Weights of a small GPT-style language model, trained from scratch on English Wikipedia: no biases in attention or MLP.
Each number is 128 + 32 x the weight over its row's rms, rounded and kept within 0 to 255. Layers, rows and columns count from 0. The size above them is the row's rms in percent of the matrix's.

# layer 4 MLP gate, 2240x832, rms 0.0233, rows 1386-1407, columns 416-519
size [ 99 100 102  99 102  94 102  97 100 101 106 103  98  92 100 104  98 103  98  99 102 100]
[[107 161 172 133  97 163 139 137 187 121 141 150 111 146 126  93 133 160 117  63 128 159 161 150 142 119 155 106 133  84 138 114 107 136 128 141 171 141 145  25 121 164 143 122 103 143 125 148 171 113 132 117 106 141  92 116 108 151  66  42 131 155 133 104 146 130 187 106 146 152 134 105 138 171 116 129 141 125 172 127 161 149  97  95 121 178 152 178 104 121 109 169 125 159 211 155 101 162 217 100 152 162 176 212]
 [103 135 108 112 105  94  74 120  92 124 138 112 165 121 122 111 161 130 142 106 165 130 142  74  82 126 119 118 190 224 144 139 112 121  92  94 132 103 154 144 110  87  93 114 120 138 133  90 105 153 116 116 205 155 123 133  92  70 162 193 157 124 105 123 188  62  90 128 105 163  76 129 136 137 123 106  79 118 112 186 166 102 172 117 119 163  96 136  45  59 131 104  66 108 152 100 147 164 129 148 129 174 121  95]
 [116  87 114 103 148 137 145 130 138 120  67 166  69 127 140 124 153 111 119 146 142 174 102  57 139  98 124 135 169 112 222  99 128 156 160  88 117 154 132 108 165 144 156 108  95 134 104 133  54 123 108 160  87 165 201  76 128 158 120 160 150 148 139 129 179 112 141 117 103  58 132  96 131 138  87 153  94 129 132 147 178 130 103 158 103 130 119 189 156  71 132 138 129 142 135 168 108  66 131 143 104 127 145 175]
 [ 50 127 157 173 157 119 122 142 147 155 117 136 125 120 138  78 117  89 103 161 168 170 140 188 141 132 166 132 123 130 119 103 114 174  90 136 123 185 167  89 115  87 156 130 117 143 173 115 113 114 110 128 129 101 131 119 140 140 144 148  78 167 133 113 170  35 106  98 146  90 127  82 133 107 194  95 198 164 170 161 102 114 139 126 139 136  80  88 149  98 117 167 116  30 171 110 128 173 153 106 153 148 178 127]
 [156 114 102 128 172  97 123 124 170  98  80 124 127  94 151  94 113 108  87 111 146 109 113 142  99 139 128 136  89 144  90 185 136  93 150 109 151 104 149 123 121 113 100  95  74 194 164 139 118 163 105 128 110  96 151  79 118 103 141 137 182 159 147 139 167 119 126 139 158  98 124 106 117 145  72 114 155 110 112 162 169 163 119  77 139 107  72  71  99 156 112 170 149 153 193 119  67 161  62 148 113 129 161 152]
 [158 121 107 184 135 140  99 115  67 156  62  81 117 146 191  53 116  93 137 169 128  82 132  91 106 138 110 123 122  99  54 133 173 163 123 168 173 119 120 158 188 140  82 130 106 119 105 100 103 158 171 100 124 131 123 126 143  92 125 116 163 131 108 109 161  81 141 129 160  96 120 115 121 155 122 158  69 122 136 118 107 161 156 124 141  86  61 117 161 115 120 167  75  97 148 132 199 122 135 125 151 143 143 129]
 [164 153  90 150 119 112 116 155 199 162 112 132 165  84 148 120 151 133 112  76 101 193 173 142 101 165 110 118 112 152 145 122 149 142  58 120 102 133 146 113 146 115 130  69 124 200 109  60 121 105 166 128 159  98 141 134  94 105 135  72 133 162 134 127 103  87 168 132 134 130 117 154  59 109  82 105 126 124 103 191 172  93 138 154  79 137 103 116 132 126 135 129 114 124 113 106 167  96 101  83  96 116 134 100]
 [111 113 129 143 126  92 176 108 170  54 135 174  95 126  79 144  99 118  81 127 103 135 143 112 119  54 112 134 148 174 174 120 143 121 107 115  90 149 133 140 108  45  85 114  69 107  59 105 140  87 172 157 132 131 162  48  93 113 128  94 107  93 126 133 126 155  40 115  94 170 106 129 189  91 142  95  88 121 118  77 101  91 132  97  89 157  94 122 136 132 123  85 100 154 161 121 137 152 131  78 156 109  96 120]
 [107  87 102 127  96 138  76 155  81 153 139  94 124 163 190 144  91 106 174 102 143 125 152 123 112 128 111 124 109 156  80 147  98 143  88 179 115 158  91 166 106 107 118 107 129 120 206  64  66 135 128  75 110 115  91 202 155 169  94 182 130  95 139 147 103 127 158 146 100  92 126 112  94 178 118 134 126 107 120 127 138 135 152 165 140 110 165 106 128 113 143 191  65 114 162 182 158 124 135 176  87 138 135  78]
 [113 115 143  99  94 123 138 139 150 104 125  92 105 150  96 128 148 106 107 142 167 155 146 126  90 146  90 128 128 122 178  86 149 135 101  87 135 116  88 185  96 178  92 112 138 122 170 112 116 151 151 115 172  71 105 145 154  93 117 126 108 194 158 145 170 112  85 160  91 174 107 148 154 146  94 108 121 116  97 116 128 120  85  89 131  95 146  64 191 108  91  91 152 125  81 169  76 152 150  88 144 136 142 105]
 [ 93  89 123 134  82 130 101 123 119 103 103 114 112 127  95  88 136 139 105 135 124 150 131 144  69 127 131  74  53 120 116 207 122  67 127 146 118 150 147 169 115 139 171 122 127 135 149 127  88 101  98 106 143 105  99 139 155 129  81  78 149  63 170 108  96 128 146  98 144 130 159 110 178 114 129 132 108 126 213  86 119 125  50 113  93 103 129  89 114 114 127 135 139 198 174 106 114  90 139 115 131 161 160 136]
 [111 119 123 177 128 123 161 123 111 112 131  87  83 126 128 107 121 156 121 119 127  41 166 164 176 176 112 141 146  80 128 148 130 120 153 124 102 126 110 126 129 131 132 126 152 120 122 110 111 110 150 117 178 163 135 135  85  38 144 156  90 181 141 125 124 108 100 127 145 166 147  76 107  99 135 179 126 140 182 113 140 104 187  98 158 146 122 105 119 152 148 152 130 111 108 167 118 151 151 118 137 152  90 107]
 [ 89 148 166 130  97 163 163 119  96 146 165 125 101 165 119  78 155  73 113 115  86  89 142 113 121 127 166 114 108 177 133 127 130 141 132 136  84 103 117 156 121 172  86 129  54 101 119 113 124 114 142 100 120 100 101 155 118 100 145  94 105 146 176 127  77 104 106 146 135  64 150 109  92 109 158 116  76 181  64 120  85 138 142 131  74 130 102  70 135  83 112 106 137 206 136 107  92 177  92 115  76 168 123  92]
 [151 136 126 103 102 133 117 113 115 104 137  71 158 113 140 106  54 102  70  81 132 101 172 159 114 137  87 139 166 149 131 107  94 107 136 102 171 142 134 136 146 136 120 141  80  65  99 193 151  96 154 130 170 111 160 152 172 141  85 140 136 180 124 115 166  91 134 140 118  91 108  92 168 137 178  87 132 114 130  71 120 144  75 146 141 135 129 133  81 119 114 138 109 116 236 146 153 185 171 141 137 118  94  14]
 [122 105 178 134 166 134 157 104 158 150 118  65 109 136 106  89 201 124 132  90 133 112 149 118 144 109  87 115 132 171 123  92 167 179 176 127 102 125  80 106 138 183  98 130 140 154 112  57 130 125 105 100 186 145 128 132 153 137 135 122 102 112 119 143 129 134 138 133 126 141 182 108 133 108  83 124 137 133 113 106 212 142 167 134 172 122 122 172 122 170 103 175  61  95 122 166 114  73 136 151 237 122 154 140]
 [140 223 134 114 108 205 128  62 136 127  77 148 100 111 143 171 156 106 106 136 123 130 171 163 119 114 157 138 170 146 113 178 112  99 123 104 156 170  90 147 176 118 126 172 141 143  78 134 188 123 114 116  42  98 173 126 122  77 184 138 140  78 156 132 107 111 127  82  91 117 126 149 118 160 106  78 132  76 132 176 107 206 133 144 167 145 109  69 102  72 188 102 140 160 109 156 166 149 153 157 163 159 142 128]
 [135 134 114 107 121 128 143 111  92 148  99 140 138 132 201 153 178 129 139 167 134 113 169  96 124 109 148  89 146 139 145 129 151  76 141  88  99 103 115 146 105 108 126  58 132 105 131 157 103 188 128 156 130 113 122 123  95  77 195  92 144 102 139  96 180  44 108 142 133 128 112 136 177 170 154 179 116 123 125 156  59 164  98 156  54 125 152  73 108 140 148 139 144 148 110  94 141 186  99 152 177 144 101 165]
 [ 53 102 108 133 128 137  81 121 150 172  96 132 162 124 128 100 140 116 116 111 116 178 186 119  86 108 147 165 113 139 130 114  84 126 121  94 164 149 129 160 121 160 111 121  96 196 149  86 151 161 173 145 173 133 134 126 117 124 137 142 136 151 148 117 136 106 157 149 153 148 200 167  89 198 108  81  96 100 130 148 116 141 156 160 161 143 187 106 121  94 100 113 133 110 162  74 120 182 100 109 162  67 166 189]
 [140 132  99 140 112  82 158 141  95 119  79 121 192 155 100 118 132  97  70  87 162 150 117 126 133 105 167 177 157 138  93 108 166 135 149 126 113  98 165 134 174  65  99 114  80 137 123 157 127 117 128 104  68 147 142 123 106 186 127 123  77 118 134 139 117 147 131 150 156 145 129 159 136  98 128 144 148 132 154  92 118 111 148 122  83 186 143  85  91  87 244  96 146 128 110  99 158 134 146 155 192 143 130  77]
 [194 105 113 130 126  94 133  90 150 138 140 100 101 145 117  88 151  65 109 122 122  89 150 146 137  86  86 101 193 155  67 106 148  98  82 115 109 136 174 126 177 133 235  82 124 141 140 159  92 123 163 112 179   8 200 106  80 103 157 139 103 135 154  97 182  83 114 139  97  89 133  66 129 102 102 148 122 101 108 140 124 179 135  77 188 141 158  75 144 135 109 103 112 146 127  93 114 176 105 163 112 192 138 161]
 [143 125 163 182 118 127 189 119 159 126 127 113 109 107 103 144 170 120 103 103 111 150 156 203 108 155 141 113 143  98 115 121 144 129  41 126 113 167 149 113 138 124 153 146 166 165 149 148 189 121 112 122 116 103 138  83 121  96 123 118 123 197 152  96 167 127  85 143 154 162  91 120 110 170 188 139 114 123  88 112 176 126 108 183 107 138  95 147 108  72 117 150 134  97 143 120 161 198 151  98 157 127 132 140]
 [137 141 119 118 132 106 160 104 137  91 153 108 159 165 184 183 138 108 155 129 191 161 134 172  74 108 112  88 145  91 151 164 159  54 153 120 139 106  78 114 130 118 150 161 133  86 104  81 104 156 105  56 177  90 133  65 140 160  73 146  76 148  95 156 191 126  92  98 101 107 104  92 196  83 148 126 166  67 160 144 183 115 148 149 147 101 128 138 110  88 118 143 152 105 170  68 122 103 129  96  92 131 100 145]]
# layer 4 MLP up, 2240x832, rms 0.0223, rows 1386-1407, columns 416-519
size [ 99 100 100  97 101  97 102  98  99 104 104 101  98  98 101  98  98 101 100 100 101  99]
[[136 138 207 155 153 110  77 126 153 113 121 126 167 177 148 121 133 152 106 118 129 144 118 136  97  93 133 126  77 137 153 100 153 107  89 116 136 112  70 138 145 126 165 102  90 105 131 133 103 105 143 109 112 174 158 144 121 237 144 140  99 167  97  81 123 113 188  99 148 106 148 123 155 155 169 156 176 152 104 101 183 100 123 138 135  70 118 103 136  99 151  70 169 164 136 197  62 131 157 108  82  76 154 126]
 [ 83 103 122 108 199  66 155 152 154 127 144 142 141 158 147 140 183 157  89 172 174 151 106 111 120 105 186  95 117 111 117 134 202 146 165  72  89  84 153  93  51 122 117  60 122 115 124 104  83 108 125 105  92 112 156  52 138 125 142 212 211 138 132 130 115 128  98 193  95 162  59 158 127 144 161 104 125 112 149 214 154 151  91 145 140 169 134  53 165 116 133  98 125 146 142 150 140 106 172 124 100 125 141 156]
 [136 140 160  97 176 170 147 160 150 226  87 133 107 121 161 131  61 127  76 137 111 119 159 150 162 191  96 112 154 158  87 113 164 153 123 128  96 100 192 134 177 187 192 117 177 114 118 157 149  89  86 105 155 162 126  78 124 130 113 111 151 171 111 118 131  72 159 141 161 123 118 237  85 175 178 123 171 116 120 161 120 170 128 161 104 119 137 125 115 149 132  99 132 173 182 127  91  57 127 155 182 110 113 138]
 [131  75 139  83 150 173 133 143  97 171 111  72 132 158  95 104 145 124 133  94 132 120 110  94  89 169  76 138  78 117 118  91 142 176 146 158 151 115 168 139  96  94 134  62 155 152 101 101 149  85  47 160 119 130 143 139 122 147  76 128  86  90  87 199 117 126 101 184 155  78 132 121 123 127 104 178 150 141 123 128  80 177 142 165 157 108 136 139 105 191 154  87 131 132 109 124 145 114 116 112 110 122  96 159]
 [ 68  74 155  98 156 132 123 137  95 171 127 172 175 152  64 123  98 142 155 177  96 203 152 114  96 167 112 143 110 147  90 141  74 104 128 123  87 121  30 161 144 115 157 106 122  96  81 134  83 112 138 118 180  95  92 189 115 152  84 172 131 143 113 164 190 174 132  92 147 165 117 189 104 152 110 132 126 131 160 130 103  69 132  59 156 130 133 169 149 175 125 112 154  85 105 160 156 127 105 128 149 113 119 194]
 [142 119 148  73 161 157 119 140  73 109 193 156 195 164 126 158 125  98  68 120 150 141  95 152 118 130 154  57 119 145 133 123 130 112 150 127 100 125 166 109 106 113 173  87  88 118 154 138 176 127 116 127 106  66  73 101  64 116 165 159 118  89  97  91  76 146 110 122 119 126 146  89 154 101 119  57 132  67 201 126 165  99 121 127 141 101 140  66 124 128 149  99 171 115 127 134 101  78 199 120 168 144 138 146]
 [146 118 129 117 137  94 143 144 122 123 147 143 137 154 137 144 170 121 127 197 154 134  81 120 151 139  78  93  97 119  88 107 161 152 104 105 116 157 112 115 114 185  98 126 152 184  91 109 182 105 116 110 194 156 153 154  94 145  88 130  82 178 134 122  84 101 138 107 131  66 153  82 165 157  90 112 132 125 126 121 122 115 176 122 108 177 114 167 136 119 124 152  87 137 137 159 136 115 110 114 116 146 119  97]
 [102 138 132  91  87  83 152 129 116 155 166 169 149 147 124  82  72 152 116 123 194 108 101 151 154 151  84 111 122 129 113 225  61  99 165 125 147 136 147  73 104 101 132 123 109 156 113 141 136 141  64 164 203 121 124 149 173 135  76 161 141  28 108 142  78 101 124 115 126  84 133 163  90 163  94 159 185  98 142  88 116 197 157 129 125 130 113 126 134 133 114 123  18 135 148  53 116 114 104 103  78 190 153 165]
 [100 115 212 164 121 166  50  87 177 167 128 138 103 134 139 133 131 107 143  88 149 135 137 124 117 136 130  96 128 151 118 200  74 127 117 134 121 147  87 121 122 128 166 116 161 117 129 145 163 157  79 117 143 102 108 108 149 144  85 125 153 118 127 101 131 117 117 144 109  94  93 121 186 149  61 118 124  68 121 199 129 100 148 135 106 131 137 103 109 154 110  77 119 106 165 153 151 164 135 112  99 115 102  85]
 [ 70 126 147 172 139 138  82 119  71 119  71 184 132 100 159 183  98 104 137 105 121 140 139 117 124  42 130 144 133 147 175 102  90 135 153 170  87 131 158 135 137 142 162 139 134 181 138  47 111 124 141 142 106 105 156 176 147 153 170 160 164 186 123 124  70 171 130 123 138 189 123  75 154 144 121 103 162 154 139 156 126 176 124 117 111 155 110 123 121 144  89  78 150 108 163 129 165 121  67 178  51 122 130 141]
 [ 91  90  80 158 146 157 114 162 134 192 157 145 131 150 128 140 136  59 230 108 144 140 141 168 152 107 161 117 170 127  89 144 111 135 162 111 133  85 106  71 162  78 137 136  76 116 147 109  91 136 153 126 144 107 133  47 130  47 157 141 157 132 171 129 126 167 165  93 144  80 224  88 123 171 163  89 125 140  66 122 170 146  80 146 150 140 102 111  60 159 122 141 140 101 114 132 124  88 107 111 100 145 123 107]
 [ 95 166 109 105  78 131  98 127 165  66 120 154 115 187 126 100 135 160  80 140 115 117 161 108 109 131 139  94  68 193  67 102 118 125 142  64 188 104  83 107 180 155 164 121  98 144 136  89 144 135 126 100 130 142 159 109 119 172 117 189 103  98 116 109 176  88 122 137 156  96 189 100 145 139 143 121  86 105  90  96 102 149  73 120 122 118 117 109 124 141  92  78 122 143 134  74 139 152 130 102 129  97 158 159]
 [152 104 131 142  34 127 107 126  97  97  54 117 134 143 161 115 122  63 178 142 126 126 162 151 136  73  88  89 137 130 140 156 157 140 133  93 142  92 107 144 129 125  69 109  71 148 134 212 131 145 143 119 128  79 116  91 127 102 147 104 141 142 140 144  94 104 147  98 122 131 143  92 127 123 127  88 118 152 186 116 147 136  60 118  68 124 135 128 164 126  64 119 113 108 125 122 144 133 121  83 161 145  93 137]
 [191 165 135  70 100 145 155 133 158 166 120 108  79  81  84 109 104  80 191 143  75 147 147 151 137 128 103 106 113 144 145 149 140 117 109 115  67 127 163 116  97 121  49  66 134 138 105 182 193 159 163 122  89 106 146 125 155  69 108  56  85 196 182 161 122  91 149 177 143  96 115  78 178 128  94 124 137 137 163 202 132 101 117  89 127 113 144 171  97 150 123 155 146 119 140 120  94 175 206 139 122 195  69 148]
 [122  52 127 197 107 142 105 104  93 140 184 147 141 146 173 117 101 111 108 162 128 187 125 129 142 173  81 158 144 131 167  75  81 108 110 121 146 160 188 126 154 120 106 112 133 126 118  95 122  86 153 109  88  90 105 124 112 186 158  64 126 155 144  61 128 158  90 110 115 148 161 146  61 118 109 161 116 111 110 196 160  71  89 149 181 194 103 119 110  98 125  85 100 186  94 112  74  76 119 153 119  81 106 157]
 [ 91 169  92 155 151 158 149  78  63  97 114  68 145 141 129 145 132 150 157 130 147 104 172 119 139  41 131 131 164 140  90 113 110 121 120  99 162 172 104 150 160 150 103 127 125 177 149 135  77 165 157 105 102 118 132 128 132 131 150 154 108  85 156 133 162 185 167 158  78 152 134  86 119 129 141 120 160  78 126 129 167 176 145 202 129 100 193 127 106 116 190 167  47 162 184 141 130 107 147 204 136  76 153 109]
 [153 132 167 149 132 117 183  77 142 106 171 183 154 151  98 106 125 139  88 121  86 192 143 133 173  80 192 127 135 112 138 150 141 115 105 143 135 133 138 128 162 196 130 143  93 127  64 159 176 129 131 107 102 141  83 127  87  83 125 128 144  79 119 107 111 115 138 108 141 110 144 106 120 144 161 143  96 175 151 114 115 155 115 165 150 161 104 143  93 142 115 100 161 114 200 166 139 184 141 110 106  94 175 121]
 [137 128 145 145  87 177 119 137 117 178 128 166 102  64 130 127 108 114 145 169 122 148 167 122  97 129  77 191  81 136 170 167 103 190 142 164 122 136 113  84 114 127 179  84 111  41 175 146 171 122 168 149  93 117 151 138 107  97 122 176 111 132 142  95 135 136 115 132 133 110 106 125 150 180 153 148 206 141 108 136 151 146 122  97 111 142 115 138 173 146  99 158 167 151 126 113 103 132 137 172  35 191 129  91]
 [155 160 119 140 115 145 109 109 157  91 133 203 163  97 133 113 107 131 115 113 130 120  88 113 157 123 132 131 137 161 134 155 158 113 126 103 195  86 163 137 154 120 126 119  88  66 143 152 175 136 100 134 109 136 112 118 148 144 148  93 128  93 135 114 137  89 140 132 138 153  92  72 149 102  81  87 146  77 108 142 124 146 120 121 116 147 115 154 141 128 133 132 110  69 167 175 152 164  94 130 104 157  94  96]
 [181 175 104  81 104  76 152 122  77 111  89  81  92 113 139 132 156 124 124 129 110 148 141 134 196 196 146 167 151  76 130 173 115 133 162 129 127 187 159  79 133 176 138  48  98 114  99 118 177 159 129 140 116 146 108  94 107  41 134 159 121  93 125 154  97 107 110 136 128 109 123 121  77 181 151 160 137 146 118 119 138 120 164 133 128 162  99 118  52  96 129 102 130  56 133 173 162 145 143 136  83 111 152 122]
 [175 142  91 131 113 118 135 139 171 154 108  73  87 106  63 174  80 209  90 121 134 147 115 126  94 135 134 110 104  68 127 137 135 198 105 179 115 148  96 149 115 123 124 137 103 128 136 138  47 139 113 103 138 170  89 151  93 136  51 153 154 142 125  81 127 117 105 152 187 127 130 163 125 147 143 163 123 118 165 159 132  64  78 121 184 146  87 126 252 110 127  79 156 131  88 147 169 111 166 101  41  80 158 124]
 [111  90 168  89 110 115 122 108 129 151 168 170 175 119 111 118 144 178 148  66 112 206 102 115 104 102  90 149 155 107  89 134  92 129 127 177  90  97 127 144 136 138 119  98  53 108 146 120 115 103 115 107 165 103 149  91  83 116  79 188 117 128 209  72 202 112 135  85 117 140  91 138 174 116 154 150  70 115 128 124  63 129 124 156 180 121 178 187 138 127 148 112  72 119 143 141 100 120 144 146 162 142 109 125]]
# layer 4 MLP down (transposed), 2240x832, rms 0.0216, rows 1386-1407, columns 416-519
size [ 97 102 100  97 102  99 100 100 101 105 107 101 101  97 102  98  99 102  99 101 102 104]
[[132  96 144 121 116  82 121 145 128 123  83  86 110 131 117 154 142 127  73  75  57 101 117  59 123  99 148 145 103 117 143 150 127 113 183 142 153  61  78  74 137 135 131 192 158  88 107  89 136 124 162 170 192 114 210 138  76  91  83 123 121  91   0 157 173 116 126 148 167 100 126 157 124 121 171 145 160  87 182 132 176  96  81 125  53 106 104 149  98 162 103  71 132 120 130 152 120 164  96  91  74 124 123 109]
 [163 148 143  96  72 170 161 111 109 164 195  53  82 138 144 169 155 171 127 183 115  88 149 114 189 145 129 115 127  96 103 149 143 143 116 159 110 103 200 121 140  97 129 122 132 140  87  94 124 171  64  84 161 162 101 113 105 122 130 139 189 155 255  96 132 130  87 116 120 214 107 131 132 146 155 131 141 100 165 114 174  88 167 118 103 124 130  78 111 137 152 185 116  70 111 169 134 125 122 137 147 144 117 112]
 [187  89 137 156 115 165  86  86 103 126 103  90 164 140 115 156  65 127  93  75 123 110 141 164  97 120  65 120 108 145 132 173 163 133 157 124 126 117 157 119  87  77  65 157 138 133 142 122 173 169 188 149 169 123 123 172  93  81 143  78 145 141  73 134 159 124 106  56 143  69 152  72 142 168 107 155 130 141  86  76 151  99 179  65 124  38 155 162  58 127 122 146 110 147 154  79 179 165 116 157 133 155 177 126]
 [103 115 125 116 134 163  87 125 126 119 153 155  80 145  68 111 110  89 198 147 166 117 117 142 106 116 149 118 184 158 131 172 163 143  74 198 104 140 167 111 117 142 113  85 130 129 111  96 107 136 133 134 178 150 114  91 117 122 140 102 116 149 235 224 125 137 134 209 133 112 134 153 158 128  96 163  68 124 163  68 153 116 117 103 140 117  97  64 115 116  97  93 146 186  53  83  82 124 100 145 201 152 114 138]
 [106 151 139 118 164 140 154 151  70 176 159 181 203 109 128 107 104 116 157 159 121 141 124 131 166  71 118  66 204 117 143 108 100 139 145  63 154  63 104 143 179 126 187 162 124 160 117 146 179 151  93  58 146 116 115  98 112 102  93 126  80 117 150 122 184 119  67  88 131 199 111 133 166 117 153 106  98 128  84 148 121 156 107 127 151 115  84 161 161 120 105 140  93 104 110 140 176  94 216 139 185 182 166 189]
 [146 146 118 124 143 116 129 202 210 105 131 106 146 120 143 109 137 161 102 124 134  68  89  97 145 179 109 138 109 149 118  99  94 131 173  91 102  71  92 152 134 100 128 144 120 109 190  86 131 116  98 117 185 140 130 128 105 172 154  83 164 117  78 125 155 113 145 161 103 124 169 106 138  80  47 107  84 109 136 161 134 204 105 147 142 157 149 114 133  41 166 134 191  88  81  89 141 153  88 116 166 160 173  86]
 [191 124 135 124 141  68 144 153 152 162  96 131 165 100 104 125 161 152 106 114  94 105 120 115 187  78 102  89  62 139 151 146 106 123 155 129 122 178 133 134 148 126 158 171 116 142 129  94 140 110 170 104 127 166 181 123  73 114 104 135 120 140 154 123 136 115 124 140  52 173 132 102 171 141 116 126 172 165 132 106 150 142 154  94  83  90  89 128  98 106 114 153 107 154 139 134 122 148  92 104 152 120 130 131]
 [161 162 171 107 148 158 174  74 107 144 115 137 109  77 115 128 115 114  75 100  96 153 137 169  39  95 132  94 115 157 134 102 142 164 161  93 154 149 114 145 175 154 144 102 159 164 138 129  86 155 160 185 128 196 134 150 113  77 171 118 150 120  30 131 120 159 124 155 142 113 161 134 127 184 111 118 137  85  60 155  78 121 104 148 215 133 165 115 120 154 117 109 169 114 140 160 122 124 166 174 153  89 129  89]
 [129 119 166 134 141 116 121 141 115 169 192 121  40  98 145 119 158 161 183  56 159 155 150  96 111 158 125 128 166 121 152 125 138 105 152 206 139 115  90 169 100 140  87 138 124 164 115  97 115 144 161  88 140  82 122 196 124 109  51 132 144 154 150  85 143 103 134  94 100 203 137 139 205  75 143 155  61 180 195 159 102 131 162 133 150 152 129 130 144  90 111 140  95  87 186 132 120 113 184 201  75 139 132 165]
 [ 82 169 104 114 115 112  91 191  94 163 115 125 132 157 180 176 103  89 166 129 149  80 123  91 122 151 168 123 131 126  78 150 101 164 128  99 100 144 202  99  83 121 143  91 179 152 177 150 123  81 128 121  79 102 116 103 152 194 135 129 154  73  88 127  98 111 125 156 160  98 124 143 157 146 168 101 157 128 148 151 124 144 121 164  92 184 106 140 117 119 116 131  73 187  99 112 100 149 144 155 186 186  95 173]
 [146 165 135 152 147 154 143 106 162 115  64 188 108  90 133 101 175 150 132 190 116  80 110  73  80 127 138 100 197 119 125 140 121  79 118  54 170 143 131 121 157 113 145 178 121 101 131  97 106 120  72  72 135 127 180 129  98 100 142 133  95  92 255 116 111 134  73 102 107 112  95 134 132 134 138 177 103 171 120 107 150 142 157 156 102 143 134 113 106  95 139 153 182 139 172 123  46 123 140 159 140 135 149 134]
 [121 153 135 133 131 117 122 126 130 103 116 149 104 148 120 125 134 117  88 182 148 137 139 144 172 121  90 131 124  85 147 140 109 174 149 164  57 141 158 201 160 152 124 162  96  98 155 114  97 126 146  77 100 144 136 166 139  82 136 117  96 100 221 188 142 136 178  83 163 136 154 150  82 160  72 119  79 125 168 131 109 134 163 145 108 173 142 117 145  49 175 120  93 126 105 218 165 174 156  96  77 241 100 123]
 [117 151 135 137 148  84 124 172  89 135 200 141  99 112 147  71 160  91 135  88 161 160 109 117  68 140 134 175 202 166  63 144 130 125 137 117  78 144  66 123 141 112 190 159 157 158 124 147 153 138 138 124 130 151 145 103  95 168  86 127 136  91  94 107 123 120 159 103 127 151 204 155 170 173 153 155  98 127 145 206  68 120 114 148  63 155 106 149 104 126 133 176 147 114 128  95 137 173  96 149 157 149 128 159]
 [177 130  93 136 101 141 160 122 174 152 130 148 106 148  81  91 212  74 205 136  89 142  96 184 147 172 141 141 164 132  76 152 107 117 178 182 144 124 146 111  93  91 155 117  74 100 128 152 125 106 135 131 161 107 127 148 162 122 128  83  87 158 208 171 145 171 157 147 129  96 162 134  94 173 132 149  99 124 156 144  88 144 127 142 172 172 102 149 134 170 138 111 119 113 136 121 123 102 132  82 149 170 118 148]
 [129 131 130 130 162 120 143 147 144 119 129 115  82 126 162  97 173 162 165 119 170 124  72 133 176 155 113  78 141 146 137  95 125 166 149 121 149  70 166  69 164 169 112 149 129 166 115 106 135 139  94 177 146 147 119 131 195 116 194 116 138  96 116 196 150 152 110 170 131 149 132 112 173 128  85 108 159 131 191 103 125 134 124 146 170 101 147 145  68 148 142 157 144  53 107 127 147  91 132 128 188 128 159 143]
 [119 192 161 147 179 133  94 112 153 111  54 131 116  90 132 106 160  89 132 146 167 135 127  47 123  83  79 113 106 181 147 157 141  82 166 136 123 140 158 170  67 145  87 129 162 111 119 125 168 114 193 102 144 178  79  95 107 132 113 159 115 151  24 149 101 135 130 103 112 110  90  75  98  81 109 100 108  96 133 144  80 150 134 187 111 121 128 111 123 146 101 182 135 158 147 155 166 140 154 157  95 142 144 161]
 [133  34  87 120 133 177 152 141 119 142 144 207 153  73 126 135 151  98 131 105 120 106 157 170 120 123 162 141  59 104 155 106 175 160 142  75  71 146 135  67 103 154 148 141 123 111  95 145 163 107 146 147 163 119 158 118 138 111 153 145 150 143 165 149 104 183  64 142 177 145 114 160 110  69  84  99 149 135 140 117 134 113 109 138  98  88 169 113 119 133 165 127  86 162 158 155 122 183 117 120 129  89  88 148]
 [177 119 125 158 170 133 151 153 151 128  86 115  69  96 146 140 125 150 131 128 163 101 159 188 108 146 131 114 174 134 138 153 110 175 128 158 131 140 103 138 129 156 102  33 133 121 228 127 105 150 136 123  79  65 116 103  59 108 117 151 148 120  79 100 158 169 121 121 177 132  96  98 137 159 158 152 134 170 121  91 144 140 121 144 138 147 138  96 118 157 187 105 100 136 111 139 137 127 173 141 156 154 160  94]
 [123 128 144 118 117 158 107 130 115 130  94 132  97 110 150 177 120  84 147 105 149 143 105 124 108 152 121 145 127 112 149  95 131  21  64  80  89 122 146 146 121 156 134 103 147 167  74  85 101  87 119 165  98 107 148  91 126 167 171 143 158  77  61 165 113 149 187 199 126  88 133 119 117  90 117 162 190 167 164 109 137  92  74  91 132 167 128 119 124 184 163 113 126 100 107 130  93  49  89 136 109 131  77 171]
 [104 164 162 142 179 115 135 169  90 141 117 155 135 162 153 111 176 121 101 125 147 102 180 153 110 120 131 126 165 122 163 162 172  91 126 118 176 176 149 111 169 109 148  95 152 118  91  84 131 112 116  84  86 117 136 125 139  95 118 140 176 114  44 140 114 126 109  71 124 137  73 141 137 122 127 105 151 164 124 141 132 152 103 177 154 159  82  94 161 181 116 119 162 102 142 182 186  78 163  82  41 161 115 101]
 [162 110 134  66 116  75 150 191 118 104 128  88 169 159 148 107 103 196 172 125  64  71 161 149  85 132 176  92  97  94  95  77 126 117  80 144 172 119 112 149  64 157  97 104 150 132  98 109  93 170 122  94 100 159 151 137 157 153 129 113 203 173 135  49 125 162 121 158 189  68 195 160 135 167 171  65 131  64 118 103 149  57 119 120 169 137 108  58 172  85  87  55 155 123 112  98 125 139 158 138 134 160 167  87]
 [131 124 144 114 165 127 132 146 152 133 133 137 109 129 116 146 137 156 111 118 137 148 108  58 117 171 151 120 126 129 115 127 134  98 114 111 112  92 148 119  90 111 141 103 134 118 114 164 143 133 163 189 122 112 128 124  96 149  91 144 161 128 255  57 173 122 126  88 117 108 115 124  95 150 123 188 155 125 176 125 125 129  92 154 125 155 145 129 128 156 126 107 149 136 113 122 127 167 138  99 145 144  84 161]]